config.yaml
num_key_value_heads: 7
head_dim: 64
rope_theta: 10000.0
qk_norm: false
bias: "none"
init_std_up: 0.0214
train_tokens: 497800000
Each number is 128 + 24 x the weight over its row's rms, rounded and kept within 0 to 255. Layers, rows and columns count from 0. Numbers have three digits each. The size before them is the row's rms in percent of the matrix's.

# layer 9 MLP up, 1792x448, rms 0.036, rows 912-974, columns 224-335
098:180083118115130136140141069148136142168142185185151117090105132148115134110140157103133101125145107128149173130118139106159139158115105109133086146170121162101137066081117128134132120154145129157127119164128130141103123117127112130137163141101085114101114190124140115107126120155107099113142106153120153176134117126151154108127086116123
105:088108124137136082106106124113072119116118166120174148145105126132147157168142110154112131145141125122101132097155161099128121117115129120121143127121156117129111149113117123127115188127140174125132139153113153145156115132102127104150084151077132113134114155120118095095146159112127154156123132107127126077097139129126156126120136151145
095:125129142137139144150122105090102150140111088096122102125121130142105119172147123165157148113132139162119083123151137177123112089088104104125128118146141133114131145093165116114156130131153130167120107112159136119127115190109094114151076120142076139101114158095115149122116116161123139108148111154127133103155141104114140138112125154150
092:116142077131133145114097086088091090083107113148133134076142139105120107158174129118102128152102148167150135135118162169093131145114109094150124140093081115100093098168150110131117102112147125090112108110149140145169097138139110148076119135126133185090120196087162129124167155087108121141158124117160163143114112090105093087121133178121
119:097104115100130118094099122105141127082153108138123128116122105097124160106108126131128068081147126146147115107122098104129151138122166131114130179117148094119105111118133126145138086160105145140109148108137167090162112120088093132123098125147122149121139118151131156139157119115119126094143096121146126112160127113155074112113170096106
093:159135134091132082156146122117099121069125121100140133134106113120118146070124127132144107128102151155126105168151125099132105112129148156151139138145123121122130135124111151135114126160141120124052152113117180086123119089140125116153135147149130093152128135140101129166114123118127139163122144187162140137138119099103137135113164102123
097:169124148122095127140137109122148093153108150090125115093107091151162113144132180108099118134099097083096088100174161131128107107110106112102166138138108138127155167094144095111122102118167174145110126086111129141151127077152123167145117116089129114164070179142122137137116134170139137101116130087107155159124138140107107120138139138161
093:135091162180126134138131115118146136123120127138136135144163129139160086142130154173176072148125152095118131150111159107145136123123111117058127097149155136181115127147098128161083145106140126129080126112160092114105128112122120118128151146091161141114181097099145141144149155117152113110132119137144100144151112140088129113103124118158
102:092115153135115111140160108131107112094156106118131117119129144097117084138144121141159119145106133108126139135129156156139094127133141133150093152154120128145141180145124172138113110136130092087125172137134143119123169111134145142135125074159123168153108099120121144113082121154101139126137110177127142111136146134103105124158116100114
090:125098093115137161157130125161133096121127144117127117214124136136162100126134133100125165140118087114125129129133114093138143082114156110127134084126144122106141084074089136144163132100107135125125126131182067120144184098087159106116154132118151171075140134154129101128122100104112121089127121089114102127157143169135120082149130102147
108:128111111156143137132109121120162134134082157163136099121133142102116078154152119140148080115099135110104118098140053139094188145154115134108155127125137163092141088156153165107110145145154125128109113162097138171112149159118111160100116119143127177147102120112144134135134145127099115126145107133106101131115174139120132151101161175087
108:126087096103107077139121113176094125133137101168147138107136119145159142095130096092136131115131119071146161134061163129122133119176089097071118163110116173096125172072081151141134135127117131188157083099135095132149150084095119159135155148129110143151129107130123058111137123126154168093127131115120127152138127074102111139108133110140
098:085091151117115134171156114123131111120063177110103173170113155142127111128110160125158110107161155156076113167113157092124151098149083119104172128142140138102143103134166117160134138149098085138101150106132167153129147141181132139158134140152123129108160111086154120136147097140051185117119088151133099150103125090114113151139132153107
096:118129092078125104187135083152144109146126143110118120111155117156108173135148140104150145117126130137184144129129120123086226101117116140100095145155105115133152092148153131149127109073129108134111170140130118144144147078080145102127145092110127097156157130125109114158093115135119093130139133087101148120108147091111142127130085118122
104:141129155156129130147105073112100139124124130108135129112094145151127152121119158134106094092125098120171115144137166102112128166160182105134092138150138112141126150132153138121164114121164146138184124152131112139111140087111186074124132105127163118147124171122123095129117145121144146138116124140127177162083146147134134114165111099141
108:108101169160131144137110149144103134123146114156110101081117168131118141124113109102140103095108102130134171135159148110121094157134113146149108133121118121120083106139106098094115134116095138129117170126170126120140111184143139112152116142102162133145108092140130155129152128139123130120147169147124128107145137145115158151102153144109
091:126124149134132109142114109140160117152060208118156133105118154117136138132118127139141157134146132125137117132140135168127122153125120076145133145154201150123110123127134096114112133102128145122171135144147103189097125146129122150132112123147171150099154164120157150087075118175116169108139080137093182144134128143150098120179104122151
082:113159115182115099119109118101162142128123179135077093126145110142119124161110103120146089129121146133103122115154155138096127127108120149131116093151135166154132076117148118113157125144152138136133185185149084138125087110151141119104139201164130109136156124143105092058133144097149114123168162140145111154141086132109118172104132082139
101:128155153097127116105078135139095062147111130157113153129146153142111151157115116097157091110111119085189131100121166169180137157168125121119103119155110150184083134126107132132146089119137115126165097131145136099120127128113149162123128140128152133167127128137156168153102140103097125167116089104165116161125116102109104062127110149124
093:085146100117090111139090123115134120122142143092158126143103112130150154159130132137115130097129167140094124152105130162134116158135113180128130118134100127146125153112145146151124130106142113148121123091140117138108179147115136084125132127111099117163152184116177112128134154141157122117153119110099118132136169137133152169081121116164
089:138150089146112161123135133153081132131150122134123110107141108116142137095119153059089113126126096143114137112154098106137112085103130132079096167141144143096151129104146133108148156100073113150135150179160113140165120133140166138147134133105146131150116150144095157160138136151127093120144118152177093123148132153108135131156153107063
115:082120149126097149104165156187112146161133154133125117160156141150100138110147112125119115153119113139129132130132142129117048159180114146121073081153128105174100127127072140137139131146115159107097082124127133130106107125105147135142101148106142132116063109116142110111138158148147094110154121110090117136134135091102143143095142151106
092:140088140139160108126067163104141155111090125121145122163140133105139137080104118137108140151134155088146114129121105110101123111146110146117141108106098145125127073166123123150125099091113132155136095111112137124115111125173116125157132107106130146092113137116095111140079150121097107153192087111118160114168169123105110136138094137106
101:138165175120109122125132083123128159107101142073093131128155092126131149120121123124077080136140071107159119090172152178124131098053111125119103097124144149126145187081146127144129111129150083130134133159108171113084171150144121136091159155130154116110130117160150162110139090148130070144151133076098077154128154137133098103122123163090
104:149153115101090126141148154114143112148116169167087123120125113139123107129122114139122123130159132111161118175127153147149130163162109062095090171072122144137099116101146145154156135131099138114096105172119142154143132110129124128160111131150102085102135119139129095139126154099117134091111108077140137147153139085115101134124104124154
102:143101146097133115099123111096114117109128124149140182130121125113119104126115133107121121079158128157168098136119109148162164082109138097188136093110096126125113106087133116134149091113128117106110142100057126145116102116160088132130135127150177156148136144101117147110120114122122158132119138130138167103132104061144114090152121117136
098:163134135096098149153136089135163132151125097132067159119151083115089100162100132110151122160136181139115119132120111155110107101121149164130078163154107082115171160162132126138074134156131137134154153177121143134137088096140116142105103122091162139136111110166152122147126134113151127148165136102135156078103131127163157157154099141129
098:157147127153078091129134123101090159150156101140154133111152159137143148081127130103123133123168093127147117138082130133136142106133107181113130147146136161126133137133176083110133133099099152127151091148154122138096131116150087113164090136131138064124146125160138130127145128147142150132141109127092128114133154093174102128098121107125
100:130160156134136110118117132146111141106139125161120140096084112141100146135134146099115123115147127142117118140081133141093108087126117143097162112112146141089148120147122141092111115148125137152138154162156147082153143133119060149102115113180110169123145072170139113122112125120107119094108142143142142134087139156166146126133148101135
094:098093151160118155144055162124122130140149130145171132158157121141113128131136135081130068111131124124154115144137159118131116107128119122119174123115089097145102116139160134129127130087140122137154071106108114129120112161108150127161123098151107107141096138093104112131129142143110132120111117163158124151156104089154132132187116102100
095:141104139137111139089124152132133177099159122151151166160122133116080081132125162140108119142121145138144130103093161110118178113107098174101144141139138110108103106124137138109123133141094133096150104141112121147099131087145147107112133124134142118118151088138138164121171105150128151138105139155151145131118082121107126111187088137118
100:134111125117114101105159154129124140135150077124130133112156102123137152148111136104128158145127120157175145138137132155196156128144107125122106098122137153109084137119100121137104098163109104126144128108147178146058144154148125133161134172127146133107127110064141125104143116101121091121162127074123089111095168096147105123115149095145
104:129135103127130096102114128169153109153116168129150120140120079117157131139115114122145133120158141165131130172113124146112137079140129137092104102099119145148134130148112169094114140106144192150110097108178133151161131145137112144117118121123163105145114070123128109154131082142151159114134089094151145080140128124163103152123131118132
108:121134106149087112125128085125098139155131096149126152140156059137130145121109127110108135128127099112106115126154117093124122117162116133117114168128129142108128107136112138100146123133127114143115141112166157097114138139102101139180159098141156129173121121151105121134114143132080166162141180115135126094096139147167159123125150137121
101:146162149139132085124080096126107161081125141132150092121129131151145105133149140145131142108133148135145122153129180127138105128161118119102111124130138109096088114140094103093101085118135120107134153167142113149097115146128088160121155171164126151129131145097088108110133099124111124110097115121100115124109126125099116146107127080136
110:100153140143124116141152124154104131111115141115125123126161120152133118121103143154143131101139131125126066151107160141161124117127149163124137129115064149129145113077100210132097127098110168121109141117148102166130129097149135141115107132140103141123173088145148126108138118100132128127125123144123127155122116096129127153117144152065
093:131083138112188121143124100151103151105123138122112116108103141180124113126110109151138091147130152171149164103150149120145151160124140122127041076106082135090091183109148147135131138132150101136165132145136136129155111082102120116122114137155124154152115111133092125105112117142118136131151124093112106126120132065124149124105111168149
104:111129108122125134141134109129132128140114105101113135144100101136164163093114129168099092096132131128102123144121153145120152129155142125121119138102127161162088121131067147113167149133127126150119097111133105113124125115107157136164094135130145125150139152150131139147129135114103104110117102064141080113117177109112106135058105117140
106:117163112106137102147123131115089137112126130167203162154129103159134162135094113113131099146145090159109120135074134126142127093178132116125105116146185106120148114133113109087119126126098147110149155090137113130142138133128136133115131129090161132107134094135144131134164110143122123098175174127156133166108117135086077138069139157099
105:135113153129135098102104077113128117133120109139138130132075135123128152144102143104142118125177149110136144089117108121116135172070137094124079172100160094138095095085089170156130099147116134142107160117112089133128156131160114142091167134123141109142171117091118134110145107123167100107130107089117161130094124121153118127136139141156
097:159145111156138063117130163131097116122133140130118121104122094085086124119157106139132160170153162178133115146110142097086080134161148123184132103157154175157119102191139153153148141110112118142132132093124123110167115114119142093114096116121121163095137112121119122158149129148125126149127113121132116160130133121128121128070120150174
098:105147141152096132121107147169100096144144147184113139169120130142107122118144195135132111105150131130135128185119107134094134127146132100074161114114164134109130138120053169127116126073118135172135115119157122140151083123170186128122141110146109133130137111112149134125175138095143099111144153086156165070163127142124160121149116139137
105:128138115091114130116147145117145124086109150093102132126124139129149136119143096122165095164116110148094118156111169127152101128137145160141131129157173095095169161149093133098136103109135104127104123131101141140094124157130145142149150078163169125158136135102119095178125112147135167125139141116127111105100156143079134119159136086071
093:124115106142140107135138145132113102125156139098102136132147130159107159104126138136131141096143128120157120116128119124155127144140215129115083089088127084156153119157114122114141144099132128101142127099166126125104153127121126140171115151155164115124144116083153073142121155136135101104178093115122135200108140115117126124143163092147
093:111132165149150111144118174153137173144142104149111106142097140084114133103102161154125156112122120163077111146164154133116089118108167103110146129130142112123111121110132106136138106146114123172148132119116136147095153127185116131147114139117095132145123108169133130122141114125125114169150125110139136120149064171105105124115116126142
104:121129126122097142118147152137138119128125147153138151116145118110120111182096113139133163097155136142133141150166158117158165120167149113113106096158149117105088117136116125132123153127164124101082162107170062141162111119124134099133116127120071165110144139089169110058156158119123137158151142087117103102184072138148098118136099104081
111:145129129125114120160123121150128135133122115113145108133127130136116123125111094124172151125115128122131111116134117146128158096089131117105151165155135077119170166128165127136118117104097145120119111121140097125104143112141107135128145087127157100147163102115135146104160136109142151158092130134105133140175096126106105141095128122095
100:157106134110112139117109107149104137133125131113132122132137096120095129124094160107096120144149102119129115135143166149102144161170132111150100114101172143152099118102110139178143135143120137134116133126146099154096121126121170140099144136178113121197121144125147132123139108120144101164141082134154114133126110155103153132137113085102
089:121144119097140108187113126132095131176092156087138118080156089121072114149136122121078139122142118131100148100126109090137134131120153128112171101154143118108120158098130110132090118147125160134127114141132133153140127135094119159129129112088161123045122159142096129101161137104156136106100087119133123135118081087112138155123146154118
101:126157149066083095162140101116150155072132138107128103080115095114116127097127131135153140140126104132102098177143181130142138104164094110169172105134129141101135124135131132142123156125088164105123106130156167138131105098109134146088079106137130111199143110150144153150122154154133113151099132133188106121107133138097139135131132124074
089:146150164094124123105138098105143124169154141134139160142151132145129126153152086145141134117163127121137131084081160146129112141159123096108136150093092137108110101141134152107122162162147139136123095143117136122116136135126124152172107064123154188151097124168110142131147147116148150133121137169138123136133131152143155085129125082105
107:118150127087105162149104131144116090130127073147141138158135144168081140137115107112107122132124125164133157166130116163158156102146121127121103149111173144115092130104085115135123100144156145138127110142141166136134161164112151169085128124153152111137114123108118123112103115110130165106189153155112142175091074156098118126154121130157
097:126130128136131111150096134121119123113163123167104116145148134116138148112139122095151152161109130110106126138115140124078124123119139125131080141150096107189129147127137178126147149104145097130124050108182157154109156084075150139148117144137154136103143126142088104113144173114085142122119167090118151135175099154076161121125119137122
101:112156136122151141128131104094095089106170106121127134101117112130148141134136108116100136087148102124142083115127105134114090141118095172148092145115105132139160121155154113128130168153118131111112130146127190120175178142131104108065135096132166098125160198083122124162142094123130093130158118137144150120133117101141110121120106053163
099:133117095098146130127130152111138119145152146130118124138155164108079131125127115100117139125116142145115087116169116178123083141127087118150137177154103120120078100127135144086159115098170152164116085122144126176112128133097171144161125149127133133132118092160142145126172135140163111124118111132104107158123091169137142124164095149146
105:128150095109085111131089144127133189115109137140132137147100143113109169140129117119110152097164115141123184168143169136138110129176125164131128132121127087163136105157129136120120148153132102131120111162158116152195174113143109135124163156151125127123093107139125121109127109104141148093138155155182146117128139108102115118141114085109
108:096124133117145198146080159116123116123110083107152124141133135156102175121134159109099121143115159111125117125163158133139126172120096133105108136137118096143136128123130110092158088152096121172120102115122103128142095112141184129086169139158083139112160150148149152112131119059137154132130103129126162141100092131108129098087147126147
097:141057090104107103100087132120140117113123125106183086090124092136120110108171119152093103130074132136181130160182142129138137118115078106094166112071117121131127170162150107112093131099121119136132135123162146129104128098187137128160135155149136089071121113123123096151089106112148118157109118098113155148128159144083121115178138136117
099:119105140115119125134114135160101090108082123127109152123169134153123127114076136133155134104083163057132135100182165136121143164140114129153110136108139114125126111179136118121080150097109118124148105084140117135112092098136136097121085111132134094133146170123128124124132153133108086136121116154151121061152153110084142112161113115109
099:150115090122120075128138120153114141111146126101168138136138136129136128103140130123101081164097141153156135163136143138091119134182137158103079180186123175154093134122180146111110128075111157148095104119091122136129134114153093118146144150122121111100111127143193138127178123124101103121077154105114150109099088115142136170109129141132
096:106154146144142127144139126194129107120138085123166121083142120106123127120118120099124122079111151161095135090112123163148143115123124156116135112102112126099105130120118119136127186129116123156073175114132125185149106110116106157129100161149127121135145125137125132121138117150109119127171133114125136174171134144150153167156167180138
091:159088112122141119114111158156166075137121170114103096117104186089149125134107117108092130112151087160095215142128127135129148189101144133146129128125162137117100113124092142152139096130079080131099153122142103131171114111128109156182153143144130186155120143088127114140093089124103151107143106128122101141139149134098154135151103103137
109:126117130103117108175143106134152133156136094143113127121080123123082124154128105117114132135100111153103181091138161152155108133131104203108116149157120129155079092117103122139141106108135151127122107099151121142136162106141136126115096134134084106173110114104127130153131142103097178097152125131113081127110121097170133113151114148072
# layer 9 MLP down (transposed), 1792x448, rms 0.019, rows 912-973, columns 224-335
100:167161133130151126143163157137116152077118121131118099172123096125104110119159138189146177138093109161132125082123142117147171161120115109125123100126107115109164153085132155118115140143138111118126133100135106115165120141156075120097196122102135089109159129112143097126154145138092136108157119113154097154108145107141127153087107133122
100:127128152110141167117139109157134116076136098149097155141145140187117097107131120091124150102126140139109156128087124182094138126077153115112108145149163126137134143097127122134116075101115118174115128130126118165081109155154115139145115064149161145102132126136130120146080138107115114117121146148136156127127149146155141100133091096154
096:121148112157123076095155188132108153105101114143134164096133090139172116123123136142098147137097109126143143121141150107106141132141141132141121110105120135122118086133115125154114123097130131091105134163140158124111143101148109120095150134116107118117138109163134126124148142146141118168174118109123085172185142161108097129203116119130
093:148138129100141117091158142152151120127142083112096097137114103157136152144120094110216093088138160121091126125137085090133174142147121183085101122130144108161142135113132103148111170108099164118129108124093129122112150135138145123205157145176163116136091125185109112146092142162095180100109116090099137129091154151135119152154099104145
109:164133131145121120140119138138102108141094156070118139116090123133161125099129149167093105087115128123108165128131171127121120154149154116149129078093146111102154159135096122108140171135186087129108118121138104123140158137118169142096123071136141107170173123142126137118143127152133146083092082099175163151085124109137130115160067147136
090:123116149157109146137126145138117145123099123159097174097126120090148148149087124157108134141105096102116119126161086138126113118147139079102140157128118131164116108118155120121108122093153139158187124158138126153169102174102081136150166104118108180109130155120149124133157116146122133119139101124065121124107144161122078097142137144136
098:126143141127145123133132158131145141088151129135083139086169140138108117122148140130109157134147139096116187114108125198122167143079121127101148128122150158160117106147122122155121140088123075099147077179125115120110127114128126099131129065118151112119128092136153101130085143115131112134137141162141129113122099161114121145085109161116
093:124169120138112141143146128107128096140140102103134099135082127134090110137111123139127163140134119142144122110099101143093130136088155151148134146153139107080166125136158131091112123108141133095154176153081092166114139116168147133120125115141093136137093102085112104152088103144116112146134139110133149168103123113158156136133112103124
103:101145102162102102121078151118118090135144097129145089180120099130125080114087139160113158093151135143100136119082104109106143138121135151153129123128143160145135116148146142121089121109144132139090112107075107142131140163153124124151120154146122097137112136124166111137164146118171137140108134091111096129151124110161093107132092133163
088:156153124138124077096152158133136180124093122117111113052142159107112100111088133159177129100152147132142098129103134174129123171155136114122130163142137078144133169153137117132140125185116135071135160091069188103125108149181132171155112168140142115209116092103142141164113135090123112131094125156156178122077139086119114159102113120118
105:100128121119110148099137158122125113124165114098106128150106120142082108163126155137111141151145148125119195161081143100154101139134123117135143111104122151136128119104112155148132132131103103175115126111100104109163119099093111152186096141160112142100134110103132100076146116142156076075115156168180119108133135133152145099182073140151
105:121172139181115168139130126117180097108124139103123126121086100131136131155097143175131099104155146136119102130172110106146126073136151189123109112115148096151121129122125116157113138142117111149127145166151110155120127160150103155114093135147154150095113160146158146128099113103129081149130150130130131116114154139160116133137146098163
098:118136089147153099111114108114131139139157154096123140086138154091083120089141139182123115138140093113111103114149130133061121124108145119061081130151146146144138136157141130109155102131170093143141092143158133147094108092111111100127146138113095133152131129161162068091124165119156111171087122092086119082169108144117122119137116106161
094:124124100191124128094107127092109114123119129124161123113137167153157101134139076090087139131162127121086120138113104171142098134102140097129109085093148139126136154115127124091166155148135163125116087155088155164143127159134121179144155112137106152071149098112169175100162159145109136131141124138164084143158105170167127127141129134138
108:082111160134178155118103139150126123122154186128142089139164133129104116134126146093152094104122114137113143076150111114087103129110119155144131167117104104129142123130167098148100137134105119155180099156167076110122149172145074099129145191122118115111134079113141112131100107153134148127118161116112114130128142170126121141110132113120
101:143152133111114099111100107107116084130118136100135180140150109102126115128119136162140107113115178105154096123127109141161153132153106103122128119131127191143149180109119125155163099170149135123126112153127126100124152127107094107085121145115133126094176142096160148107124119120167104130119108114133119135107164075121124105138089117172
091:115149116140161128128119157147128122092137081151128105089124116113134132147146117169123142108132137151107105147115128112099149117104124132114120105116175161155107135147170164139121114116086147126071098156107112133139118110126166146154142127156095129102138106148145146126140099112125119119106105117119146126149107081097165153107153116095
201:153163145143153161064134113141100124132108101123169133141110137161129159103117153133134138132118132156164137146153151135255141151165138120109114153121129093120131146164110134148128128147142140146113120105152166118133132158113125131137109122116152116147117118147163144181134123141099167170138105125126153130149157131122176112163136149129
100:105166143132122095098140122097160136148093139095118103131113109123160086105140182119059153117147134146113139131093127120124140157107147122139107127148148128086122147148156126124112173147157153145102131130104116157127118103118119113177141107116106143158142131103145114120148141127146131116148177123137120037140107145158166137143121119121
093:171118148169161109129175126133114102141126115170135161112143142128092124142110113125125158105120087111145101115131109133165149120143127118139107130139177103123167107157111115107128120110125110086137125129125115123171136128124114161130091125091124086079147117119083156113157129116088107177104123140124137124115100123126095127207128131136
087:136103154117136132124109118128134096098169139131138105118163168075083116097137116108147116124129186136127111117103132142080129131141170122162155113125121110148104167144149166134135115137165147105170089110112161090108161132090123082141131134169125105085122103107148136067106130137133112106166115115102152120106125153175112097102098112106
109:097110108153168132150126140055168099086144145143151165098137140074176157130102129113115136131146102115168115078170130122144160055114173131176154155145130156105145098150163139118164155131136095158126125122136166180105152140142107134101108117106160128109197104112138165110113103090107114148098118135154137110114170140136126104134120163139
089:100148120118156156154148177156145146138153130139111152113096113146134151137152154123119073097096147136135109111167135099170173147147158136127081106183141144141105115130146119090090156159114148180117176166111085132153136137095145152106159124157165118173120157116135119132126109178137100112146137129129147126091092103099138142077121138144
101:129122120125128064139133181159160104157113099178135149159122100139158099113128126139153144101136175160086138113113104085124153126135092137131127172111151109124151119126129121079112141097106145154118133124121081120120103115113154134124125106139086136127112140143088143124111101117154165130106112118117108108162111142146164091098141132143
106:084136126128119133089149098156122103136163126130128114124084102121167121119121135166125135120124117140170129064140125134196096082116116148098147150121112120155120117106111123106167120116155142153126147120118123154145122153188145116131189135100132130109141133126114120143109083185081154142107132172128122125163147127162108188072140137170
099:177139141150126112204109136143120141133124143130097093150133089135102134154118138124134126146079147116109117060160127108098125162134071172113180132144148119119140136137107103136138140115076140124166129137150117149127140156136116113154152163133086110111122092105119126128180114111127110087115122126078085115108145122123161106091148096093
099:110115201171153102129146156113145123119131118133161168143117152109109124153134168145147088124115073130121138096094134141138121156149109104084197060134090166115139113091144114140147114110110127126116109121117143085108113100112123114103130113134157122112133103127106148118143161115105141146091080164156130136139139158158136105081124134116
094:119121127127122109116110135169158114121149105127121145164113146087127084180142107140088092086118108108173125101135149120070117143104171121151109117119093153118158153119126149169099107135154133143108166107151124117132104089183143150121132123130145160166134130053114155120074163121143106134105117175103133116142114100121139129126123096147
101:103129124135136161131142076148106168133130078090120145165152109138117118184180171172123117138139094150206108121135145108069117130142154147128131105119119129168134125148132122131106102128148076145124157174135103150125145121140120111151098163149130117099115153095126168111123102151145107139145129109149098137116125149172114136099127129146
097:125126104124125107091137120088153110136155096115155142114151127126169164157122161152097162137132158127146143120162118144143134145103130139146114144102148130107147092121109142123096108182108134145133143112106088135131182109091112123134133170127154097099169112142152118108117149144127115125138135114107118105147159161142088140094160089139
097:116148154149146133091139098166154129146130121103155111148120116151162133175121092188140190137092104112153105126150115144135140156119130118123156139135109136170129132161153118107109132125108131131157154137164174071121127110151092129138147140149099117143092134122097100127130112128127115082158115130089117167092146140137119126131123104148
102:173133138165144116129152109122123114150097142100131109137107147104138112142133108147110119123131111126103163116101063091122148147143122108159143150089105100115165127117135155124129125118160163136123133117133104123129148126164104111136112120105116145107170139124133137130131084139152101117095127170141112131149151135122087187105125164111
100:127130152129107123151144138065091131139140129145106134121122148176108101120119093110144144122141119102143131134148170161123093157135145083148125161093121118103119095138114097140119104165105126120141132079105154096113125146162132090128136177159104154124127162125122157121132143105089112110107125142112139144142134103085140135133122128141
106:135086137105143119106140129131146120095131156120124092142110172130140124148179113108173126122174169114135147188081125110138150144112147161155112101148106141107144163116129115104144156150147146081155115157149118131118161093191157160122086114133110114086102158189137173146144115130123087099139121111080132136161151093114100123124125111135
099:119098157145090184133095144114102124140139134108117121127145124095159140161128126086124101133136106135132063097145120111088148096072115139162103138129125143126146153134125142134142143140098133153124102137119157130165170139157118134134101120121104142146158117130144130098118133160157131140149152103169142152108119148122138137161160167130
108:143087112172152136115132092088143098176140104160128106114154192125112113121139097145101119117128127145103175130086116118148104133151179115141147132123155127062095138185134092094123078129101136166119122113127070153122156140108131102118134137113064093101127177132124138141118111168116154115099167118102072098118189103135134137151159136126
094:106143167174109166061143142119123154120144102103088143133125157092123087112117119092113122140146122140108139116158121151107126093078118163161159140105155141142140146120101087055158101108095141116082127110172167081122137139139107127125147113132090134163104140133114128108121130137160141121113132171136051128118124132145107117169132145137
104:110125146122119108098141139160171113162130104161112162114187156108107140152118147123160158152103151114190135140168135139081133115095108145150126125124076087076117111154160155140105110102139120095145167130151148152101111140139122106143125161122099147142126128105126132154114117151118145144128155116094172139147084107139130125126181134142
103:144089131110119130138170113085174083125145118109131111127122140146099098116143176126155170150094106086128156096138178102119122133143143122109157119148087126106135079123146077141140169152173144153093092144127115108118145143088079128126113125171123063131172152111115163142072149121126108172124135116109123094132117153127145123185098142146
110:143139151140098143141159157113091144131135150118120163075137100120126136116139110105125118097102087096122123128140181130089138160128161139164163050147086152120139120096172111134149165178140105203145140149137157129118092148107134122140155112138138092136141130149119084140119150131116159120118124138113088124173154119084153127168131096129
099:109092123124148171112094094132130141141115116103178140110120150145127126077121108153169130124098113121116151103122127154144176145148100127134134168112134077133147111062091102135128135152100118093123158132103151168073160112112106179160133114128164101169090115158133101093150119111093141131103175110101122131120124129156148094160147079100
100:135105152160166090114127127142090097153084080144141088107184121138115117151125093132119100148132118137108117103097136114112169154119147115118129093131130150098135121179165119104163109162128107130140104095149134110095136094126111148135170120138147142143136063177130160135118114123117168105081123161118192117109117106137104139093130105154
102:120136172146161123145139104144145076142148104155135130132180100122142129148121154129121126127137144082145136118086098111068118140105144122178143117136147170141120080116122144106127117140192143133142114131141133099122153112073149127116117092137088136056149129130136182097095135123169130105107114148165153114109146132095138108105101151162
096:108140178149105162143132104075132152124095139140122119142147134095145134123109122144113134142068110106121139144098142143089100096117052115129141126165132170135116145082130118161124116133125141116115100111157158153122105125098137124106140123091130125102124143148125154119162099141156159115099137144120113128130128155133125117117121134096
093:159098098095112150107134106108125119114112096104138145128186138153125077168134106121132113147123126068155123094134124167056125146147085137116153114151112135152127156125142119147104125118137118130088106144097118125135105101120104129139137143118113103099144166114075127118096153141136119091091120173101089142112118109160147123181154130144
103:114116117120164151109150086121110129125149111114103106153116186126125151075176145123106146170132100119135132124141140087139119131180169153115133140090067124094141138105097140096113149118064093141141124091140141157168133138101111156130177092132141107165087128173118133143149110151127147116137127107132092123126154171125094161099115142126
110:118142103128144124083140150116121143111107106105104142094109139134108134122160127126094113115112138102137135161138153091117112136153128112139096110083136167160096102131078118119143135127149099183146123109124143117183107155103151161151099168143110127096094152094111120165088140108113106121205140141161084136084143157109142110183133124156
105:114119155099121095161133113096139137111096132130140118107149126146099107104097108171167106116120171144152093106094170128103120122078155148158127131110106152113166139101093164118147123134165172145147090106118193122127173125125087131132123100129129151121110123098113108146084136140181173136120124117096128109106083081124134150113119177109
086:133124159134087113117104121104133080118139157122134141136057113135152164127175104081128165148108157115114121162129098151075122124129109097143107194127135165098148149123138161150134168111140121144123122131157105110149107129164106138103141157101141117199105097145147177183124114133138083145146164136132119113146134125157118095122091092162
098:114138120170141141111115125139132139147132111127147150177170137125168131159113130122133142107114145137185140090144081176147131158133170125125100169118166139181087129135152123121126117141146103160136147108099127085103151175167112129140160166154127167096131132117145128133131092086160165091140145135129130141126151117137136111146153122155
089:125056088135135127090128161147122136120094099065101110141109145112103080139116113124118130141073164128154094138138104123107146119118117164134099150145129141122137141118107128137097084119138121099125155089100140131122116110095112120114095120129109089085120167099143111122136096143148137171120138131147150093123159124128081138131137121089
109:141134106126107089104152141114118146096108147137139176121117114139148130113081152161115161110124128125140160074173128099134122187096090141095167118129131106104144100102173163157097126127118112125142124110121106159122111119151121133143113124117118113110143139124123137113149138101120127147092159127172136109133128124091117069097134101132
098:118127128098160132114134151091161147130126143097101148097103107147144122098159124138052143132124143087141153120109154082162146092132187117102148148113150079119121120121158120116109125145122084169120134136129146083132137116114129141124097164116099156149104141117097144117133135142144113126115145130140150150102184088194107111098127113109
106:131175139156113115171121150113136152144078143140140119149125127081079131122118114153149096153065159067123105141128159149127130139140171115152152149136178125131069115114131151106110093056164157160145145106114086125136158132076123129141146152136110094113104083152113143125092118105168155140118164131123116130108119169142143150098118160146
092:100118082166121175149110101108127195155109090126143116133131089130143094130110120098115136145135110132099157138137129185109129097125113121087123099149127154139116114123119089152140127126134099122108099106126142115128081146085062123138116099157177110131136124084125099114126121178176091131128139114097122156178148117109135103114160135158
104:175155090154143109139132130113107116110131172136148153108128126158136139103148141088123135169127121130145104160087107134156136136101168134090105121153108151122141147165086135128151117083114097125149127111181129098108134126102133112077155131137086155089146084130154156115106126177070107128124143120123136109144137115134164128081166130120
109:090116137113091123135142064117089122123161132144115142122168126119109113119137098121093162145105111118083100164116150131167087113149130126128139095114122155115115130122161170111103130096130127128165146113136105115137126137088108107156110104121115125113136122112185091131117092159173132121131122163128105160127122118154123099079101118083
099:163175145141138130137111097139134111146114116126111122151147136129135103164107107095147117140229162143075138152090132092115111117126119109142137142163127094114146142120131127169158138119137118153129118116141110142144153113104149099130108111105119165151143118103118097153161175120124126119128161115133113102136103141102111100132160153120
099:114106091100144120140178161094138148120129142146126100158103119129097103129159137113147179133144102135161095122130128107158157053106112147114133145112128118139121096104115135090093122131155111147140159112101127161141153122110093107132168139140110183111136120110121119152126147117108173153139117089087112171142118110145122142167137123093
102:143113089157147069136149142127130086143110124121151117111100106156139132178065139094077147134172116106130164133103116158133122103106163083078107105135136076136147120095121118120155171126119128166135117151139127154114118126115097107126099133121120119135124106136060116156153122108150135113139123125132081117124104122113152139128149109138
097:147123143158133126151118125106132156100150150107120152143130122135138125108183089102125165136201121110144154182163154118099123100209139102121115143160130108086113133095130148080143097151096137124161075097160137103099146095141151102144146091111151105125086168143139122130083138117134160118140148080135115116096132139113128110172113115153
098:133147127134086114165117108117128196158148137162130117127142139132090102157139141116106102142149109099118103104142133118112122062121134108138105141085102131136132139151139118107142152087083142099108105172115095123145117159116102124109113151145070179101097161119154100126131138106138133141113143117123146124120085120166122123154083125166